config = dict(
    num_hidden_layers=15,
    hidden_size=96,
    num_attention_heads=2,
    num_key_value_heads=2,
    head_dim=64,
    intermediate_size=256,
    vocab_size=8192,
    hidden_act='geglu',
    norm='rmsnorm',
    norm_place='peri',
    norm_eps=1e-05,
    positions='rope',
    rope_theta=10000.0,
    rope_fraction=1.0,
    qk_norm=False,
    attn_scale=0.125,
    bias='none',
    tie_word_embeddings=True,
    parallel_block=False,
    extras=['capped logits'],
    init='trunc',
    init_std_qkv=0.0434,
    init_std_o=0.00687,
    init_std_up=0.0434,
    init_std_down=0.00486,
    optimizer='muon_variant',
    learning_rate=0.0127,
    lr_mult_qkv=0.7,
    lr_mult_o=0.893,
    lr_mult_down=2.0,
    beta1=0.9,
    lr_head=0.013,
    max_grad_norm=2.0,
    warmup_steps=200,
    schedule='wsd',
    decay_fraction=0.714,
    decay_shape='sqrt',
    final_lr_fraction=0.0,
    batch_tokens=32768,
    max_seq_len=512,
    doc_mask=True,
    train_tokens=141800000,
    max_steps=4328,
    dataset='wikipedia_en',
)
Each number is 128 + 24 x the weight over its row's rms, rounded and kept within 0 to 255. Layers, rows and columns count from 0. Numbers have three digits each. The size before them is the row's rms in percent of the matrix's.

# layer 7 MLP down (transposed), 256x96, rms 0.195, rows 176-198, columns 0-95
090:149131103132123150134153108132112097168116117083155141127175134155124138159127152136122164141063125134125135126149114147102146133060152137108124127116112058127113108114149128100120135154149129091161108118095144138118115138149118078097124128140091127112140133158124110089178131123172088120
095:095149075140120118092142130087115109147115149144071153108120158125149144114112118113145173130100152101151127139155160133105136114122115128114131106092115078160102130111109141149118120101108137138144130148064159131091151135186150120103087123098155152108122144139137106102104129133147173101
095:147135167143107167130116158122152123164114158129131154127127120082124070099106104143078145109150123144107132104125091112124085109111130145157150167107144131154132146115153104105120086163136143173151123145185107114101149079110128130113164145170126139156118118109115102126151121146152165119
097:075164074147177140154133140123148102149115140130110112111137133141132139116138123096143143122178129137154106157094118172134133093114092124142109126134134115128136134103158125120097139117098094142158154124066092154088133087094120118110128134103142165140137126133105092138159183098093133118
104:133126156113137083144153129132114132096157142114148111177170112097117145143160108094129145090097115109161140120144132114160108151143114090083169141178117170127125144141151115110102134115150079153152125148127121107133095112154151202157092149152116118147132127149135121099138153127134103105
099:118149089139130102093155150119194174090129102159115155142138146128134119145079114139139096159137128119132126135055134143158168110126118094140120128112102125158129140127116160126139121115110109134105149158153125113138097122152154133126170176109078157122108160158152119106134122133083115101
099:140099144126104140126127098154173118156107129119140144141128153143141091096152074116137105132152087146136093175145127129159148057126122148110130174114119093141146093126132139129104081158172137125102121091109162107138121139149135099119140127168130103128122146129120142144159153172104157165
085:130144130160102128151149126171126175167137123123131110128139171115139106154118163143089075105127129131123133137120132131134136120148161136104123153129098137129061129133118178160115161157082068126137127110134126100119132152145120160161172132114133112162106168137083137148141148140091108162
092:142102134134134121134137135115140139126086130148144153101111107121119131077115138110122147164124180104140166159188133143108163132095115105114085159126125131074123149126130139146159124104119088146154135148159133177148128107098165123133112090097141117123082172107129125076086129116128130158
090:102123099136087131118130135140104156153145148111123131111116062161164106120112117149119160081150157156117113139087135148125115170125062129095159097165151130093078116114144129123169120125148147110141113094118108137130143124127142147135124110109144119148094131138075099151162111091137157114
099:141107116085121107094147110114162137127180096107159089131157089105106149149141100139169123109133136148135098156093127126134133143127171141166145137114100085110131149117133132095145104107098137147111164126148125164146148158130148118109140154171127136127138133156130126202176113137108105092
095:126126105116120135144121139095176112127143129094129170134153172130110147105101105164128135117144122101174115163131102176101124101143110099170098074139111154166133148176129128143115108126122085142124098149140170125115121106118179127105126121123148157120103173159144131146152157149112154163
097:202149129136108136147175133173152123147097079116131133103113109129112137115133115131098169102141170157125111138150140119169096123089118128108122169114113130146151124158148073138106091144115152139132104165115141143066136126123116168139124130116110117149151103163156127149129151143132124087
095:099131161157115164113168169104115129102141126180169148190084127113129143176166126110116131113120137113079151090102135088123110147139131111119093112176144123120117142168133107119138102111121106093099136137119134103139156136152124154120128142151153084102109106160084118140124145112117135132
101:146097140104106136166109107097134131133113113113137081138138108122092126129163128099158061141129105117102149162114099108121086123153150136113095145127152144131142137125178122107104104139128106148146122145106155101130182148093133141151157169116074123136153150122120123158115123106122056143
105:135127087111155127140126079139177159136153143156127108141126095153146100147125107114108137140148117155109088129123115141190122085117148150100166165107102119150124127098131138181130153112150176134148149110158098120137119115117153094133111131113134153144106128132210125150156131096136129151
101:111127122107186141122128136105168127108118177076108131130142123137189124136182126082168109145109138141140113120122163125143106131141157137166128084103120179154130114102137099123111124155073132121135155162138134169158164130133099121099126094157129146134116144124132116100117128103127168113
106:121121121118147096122115168120098131094103088124096069146133152169158116098158089112102095103137073140145124182123113144121145120133133122122125135162190181159129172123132151142104143131158114088106097117086127111144152109136122146137097123131134127142116107081130127118140137097120142116
094:105113133119116162163096105097137141146096098159123128124160090141088098131138169086130083132114108136099136129155131159154146103142140140128122152105129105133160169161121147153174151140151090161140093101153142108104129126120163159150131122119142113174136166138164062138134134136109136143
090:084148165141146092101112097106145142144104073140126162153132133159153133107134102143116109082137135176184144144102155118079124150131134158157118138123110132128153156112094144110136137121115130152155148159156156111134114109119154131082149123142168106129123123086105148171161119129092159129
106:078152113127134126145133107157108096115128156153165168122151098110111148119141124142120115166109116083170112101130135109109178123134114095156123124113110057093087132154079163096123132088114132136117129109138105124133157131120154134148100113071117128080113121130126136093120137116138102101
109:113129098172110119135164163087133135137075143127099127077135169135114137062138135159169172134095136161150149126087112118140153117127134127123081136122156135137108144160116070144102118110130136118124151131103089134124135142138186133132163139126096134151103131145122114126155133108154106155
093:144108144147160056178134131107133181150133126139085119124113125116117146146155154102144146104164130120171166126076091113122118121088135136144108111149172100157136131154119143161129115077103138132143131114149109123137152102137135139157138146181142119137111172109145109155142090107115132120
# layer 7 MLP gate, 256x96, rms 0.168, rows 177-199, columns 0-95
093:194117138138128098153115099151106162100145104123162099166107134156109161105182139116081138140154136128127147172118083107104135149117125101129129131114115084070109134150075133121128114120134113135114127104154132086123106125125135156119149119119118124139068166101106120137119127122124176109
095:126167130142096110104098101090113088166147134139142176142145112099159101119137147131110159145123112144176139131123159117106127096149142130111129117126144124127201119115135155154105105173050120132148130121121146120155122122167104120121137130169105128147120123158114065154129159122121139114
110:158150118125136112110135108151085115131089073101142113138161103080128132132107124186118134161143092124094119131126092092131122153124114120171073150146176117140169107144124130151124137158102138115141099125163089126112134133165115105123111114109105128144137134115170129145108072113154119161
103:144114161138155111110133141140093139116120128131105111132171110116130194113130146132143124161084117111156140128153129088165112138097131149099143128115111159151126102158149149126141089100177079143125126079139120123090107126140127146140151147167088138186137128126096138105172121094094107146
106:117183119158118148152116140138134145106168121122117086166085096099166154133124153122117154107076134103084109106178140139145118103130121125140170168117134098143165115142131086176165124136125104150114095147139160128130153093115116103132116081135144133152084104147125121134110140120148143137
098:159104127115134134154102155156135122159127136135163104100105137121142135110110148116134139089104081170113142133177141141149149111111170086098122118176124108131105168148092149117131061137136180138093154138110151121124117147149135141111141106184104149115148135152158153095148137154121102124
091:123146103128169098112109126133142055104135133118137143143117101141122131118130134056123145135141146128103121097122118140117121122128093106123138092107162198107136122118124093097194128100122164120160159101119152074165156099132119146161112097152153131116119116121124117121132109103140099112
099:131132123119129145129101131106128151083145103094131091155151118173099121106159145138085114093117126158145104149160059128113083115172095150131125126102128135167169144160123134128123131139106131126072110114171132104140145150174147107101121142160110128102155176121153162129128149135117121121
093:131127081145145148153109161165096117110160095137066131108141124108115114147109134139149094138120165106121139123134154150108127131119110093142123136114129142167122160143170167114179104134125047111157125111116124096088101149093130150146133119078112127152094103102132123129127131098134149142
104:170126109096131084124103161090151130088139165132092126148123149111172134125089093146106134102125097097165121120118129140119096132134154101133087096165107129142123125143145159154097137102137123121141156168139098143087121077146130115149137153157165111119121122111140182142146092124085138120
094:131105115136106160162128129125116123114149134066163195156178129121109150117111121118141124117122147110125139169117117105106136124154139129139159125108140167177149089164081156185141111120098094168138145147170126115083120109139145119117132119114116155122090137136118113133133132130086148162
098:174139144113114114141113120110158109127119150121173143094113173116122151126117105133154090159139090114116133104139108109147120130142104101136115166179116106111138120108130135126106161121135159092160146179110137134135139143110097137101187173090142148098122115154173168121135154087089124154
093:161165101109100152142086136134093161124111098121142092097144149135152155149127087152078118156095099137118177152137097154152131112158160122092100106151114086132161167162124176163105153147139125122121119169118129122144123101136118107094146144130133128123123110169138116159128118151123159142
100:103177135184160129113152154128157079135131087126115161135106184161138103092140127125116168128066147132134136142161113137125106117112125141129125104121124150077136134127108123150178124113152146134126131111134127126118132149122109139099135130076188146146177147142133099147160095113106136114
100:113111118128116108113117100067093143120150164103133126122120114180110085078130139141131165131132120142133182073138133115151156121168119118108125142129146099107085145123152094123151146146083136092140116118155114117170144128118126116114160098136164128160090126155114117149177104153154118141
100:135163119129161118140161100146148162121129163083120114102124127118152134106144137123180127157124125120130111119142148158138193137085166135116131110072111127117141098097108072117101091115148125136128109137079136159141115120148076059140137106126140143126121153121135176111145126118118150131
107:135110154139161129091101154079108137136115140113101119083102087108144143081159132138107089120167127161134089151124120134120120166126152138116109153128109112074105098129134109112175122115130127097166109126139113131141120104124105135129151092112120152179062143123134156136142096115146124173
098:128107149104133159180150148120110146128097141147109122162133112129137105091154154093111102142098127099062134116141140127127128108137114150153090121108133100139185132164115132084148104126126091126165090109146126108080148124129123124139178142110117115134133159097104092129089102077106125129
102:120115149113139114153071101131135119122144111125120119191129092191149145096142141111141104120134134152120120132173132146132152106117115136123117114134154092181113121075098160115135144152125178144148142180091121086160097160138126129111172153111147149158121121119128143137129172138134149117
110:133151150128115120114100129122077179121098159140106113126167141119148143099164120140132126113120144145134086139113105125136124115136167129103173105120104127115122104155114129124164129122126078121147095119108104116119162095104150128044166139145126172128114136092161169140150136097126091158
104:103132114127134157166095163143149143155146170127091107122140146143102132121182136093146152105132109125126158095106155140091106126105098137137169141141148137133122138176117135099114105121111158143105158128113091117115146170163180159101126149173145168155093121128141102109110114160096122102
102:141133117109114135134143183148152118180159143139114132150136141167116119132086158153100129122101173124114118097170085106133169088106095118157119150120144160132141109097096149097144120144151093154130158162092140141146143140142112139106162077120154147125134140176143134121126120130136163174
097:111144094087114099090144097123138162159159119158141126139113156136158155128140108130115119119116124179168130161127179105099125083138117153096120144162137157101158154129100130097124123109150119129124153101127140113132126109112128160096147118109139089125067173097104107081112162150120118154
# layer 7 MLP up, 256x96, rms 0.18, rows 177-198, columns 0-95
093:149141136135110136138110143145146158080098125098134111130136116157114079132133140127118139136134126189145152087116111125136138133125147086125109155180090163108086109129131081115141132167109099161117119154130090125171101106105148137119085090136137100155133103134109136094151167141096114170
100:097100137119146104127159084131104151120119100139112123140148095109091151098121145184100149127091126121140087108123144117119147156154163121139120081098086157110125089144128167165114161128150133132139169095076103117135117131142113143169141130145123138143115094153087118139125124081137154163
100:159096133119139131147109164129150158095141140116098160138141121116099090165090088111122125127137124131103142127116114113091114161120146091143122144152107123145114172135127099141154165106114135108078107128189122121151110206146144152130112148090097129152116090133086139097110098141130120124
102:155166146123139183130154111106112109142133059097118165163102113104122120164148162148140140127128147108129151156088098133113134130121092075128087148081125124149148150166126131142119159131103137152095111156110156108150106154140104139155157121116112115129091136095122135118091141082147120124
099:062108147107113132157134114126128123123104116133118115121117100158172117108133135113120191118155106139168125148160117069140142133126134146132164168148151161143142137113154135097146162088123113175135118109124094124110080137139132134142115080127066126143141120092158122089135142130119150156
105:105134106150114118065123107118108162098089151124126117154117150159169125127164118120140105132125137121118131071139131133115112098150111097122122095099121162119144143125136118065148121125093128141145112130085093144147132122133126138120138136130167137107175129072126141109119160115199083155
094:113097112129132128164146135129138107137108086118133093124096129161137124167121137119149139182147116108104126146109120138155119141112120090194086104140121150119138128112100101111106101105190152096115108108120089135116099126143174115129127151072115160146131095178155119165121137127107146098
095:173130145088111136170098155116119106139148149117129126109131119126118133124116104147124114152156116162166151075118100129163100117139089099132090103136129133131150132126117116113092129140114113069115148125145124134168139075094083119180124145125072120119111081158133119090115098153115153125
090:130157125114137146120142112132170103093112104135139134168113125103107142121166142103087103147100108098130167146103157114123198152159154121153131166113137144169135124156151151170147158167112130135163109148139106141101102153155068127164119120150115130117142148124151146124093146128159105162
094:101104153123134119131130138144124105103106159113102113122125138134117113133128168138066181155114115117139175110175133100139119137159124150108134119131121113094104097170150152142137153134116092128158156096139140110114154121144159102134146133115088107095189144110142101096116101196155144148
096:096162156151154129084162149106123124184130153166119092150088123136149141093140111148114143130140139140084128113152167153163117152140151097179085106129161125131123146104158114103140153130130126114131125143142147113132120087110144087119147154147156143149179132099160120151138091137130083120
093:146117133144155121114121101093089122125124104103138116099122164154113148114123087132172137116148112133121111101109117127144150127134124162105154109122131134132114149097118177080119114090187130090138085051131121093160162107107105109133147129143138137129160174081145141113142137106163141110
093:144161116156142110098178137163150117134104125123112090115145127145126139119088131134107142138139109125163153142177111137170143104080078148093125107151151106136148110111162143157143121169161128115147112120136135118140133123117110113168120147166130111094135198071155084119164134133121120131
102:150106115104150166174132098125113151136105082131150132132100115165169146102167128111106158094172130149188100123137140140125124141114091150111138112109109154121131128111138147169177134106092119124095100163123119097129118135147120173159091117148161134092148159127126138096127136143167111109
104:124143147111127140148113084117122140124119098153109100087175174093160120109096122124122133131135092123139176146131096122123139127109170146103155121118153118062119116107133131152114120126114101109083174152078101121164115122126100140136118206134142132122162115110131102136135143092140105120
107:141135148150124142101133121167110151106121140166148088076097144148124152124110157122128150170147157121129137092101117090115106111112129125138118168126128119108124085124137137100156094096104104140159142139148129083097140073128147122113124200137124118162140142100164100112149142130138087168
097:121122144108128168130134112130128162143119076107121144123143185135133164154128110160128138174124140128129159141149149127112122107104119179171129121078136117090101138161121169127156132106134122156138072145116140076150131095131106140107170089134144114122135125188129095109116140159111099121
093:156113108126151138102146128174105125113119142088118132145105164165128132106081157125126148109173139121201124118116121126124126115128123118122152069113084140132117094136175145130100103134131153091130144129125136110132114124084134089068111157103143126101112106099080174124128145110143112119
099:153123093102108126174128138103106170130130128165161143110117151127127116162112117091117092101142128109141101106132094155101138156185124107153148070100143100153115112159127107131141116114140119132113136105143114145134112118189127190136119137148108106104170091151130148105124151138166095154
103:109137148129165140098130183136084138140122134147144132138153165109112108095089140114156122107140124149136126127153135148149103184182198152115158133105121151125124111130125104133134186140095124133176084090143105150114116121129169137117166154131117131151133127108143148164097129124137121093
107:143111182141169144144142121133160131117169147117144151128126100121152162141138134109086111119123138096180156185110108087118123125132148126153127113083142120133135155124132114144084157106139148170145121138116136103127138093123130178106146149140081140144164100135087084160155113107102113156
097:099129131140092160055133159137126142136131162109140103150144150098080093143166113131134163125112124159098154180123159125175126169120139148137082128129089104096101114119135131154125156151148158147143120102080138148166123139115108099162130127102154142125120112147141149116100150106130124149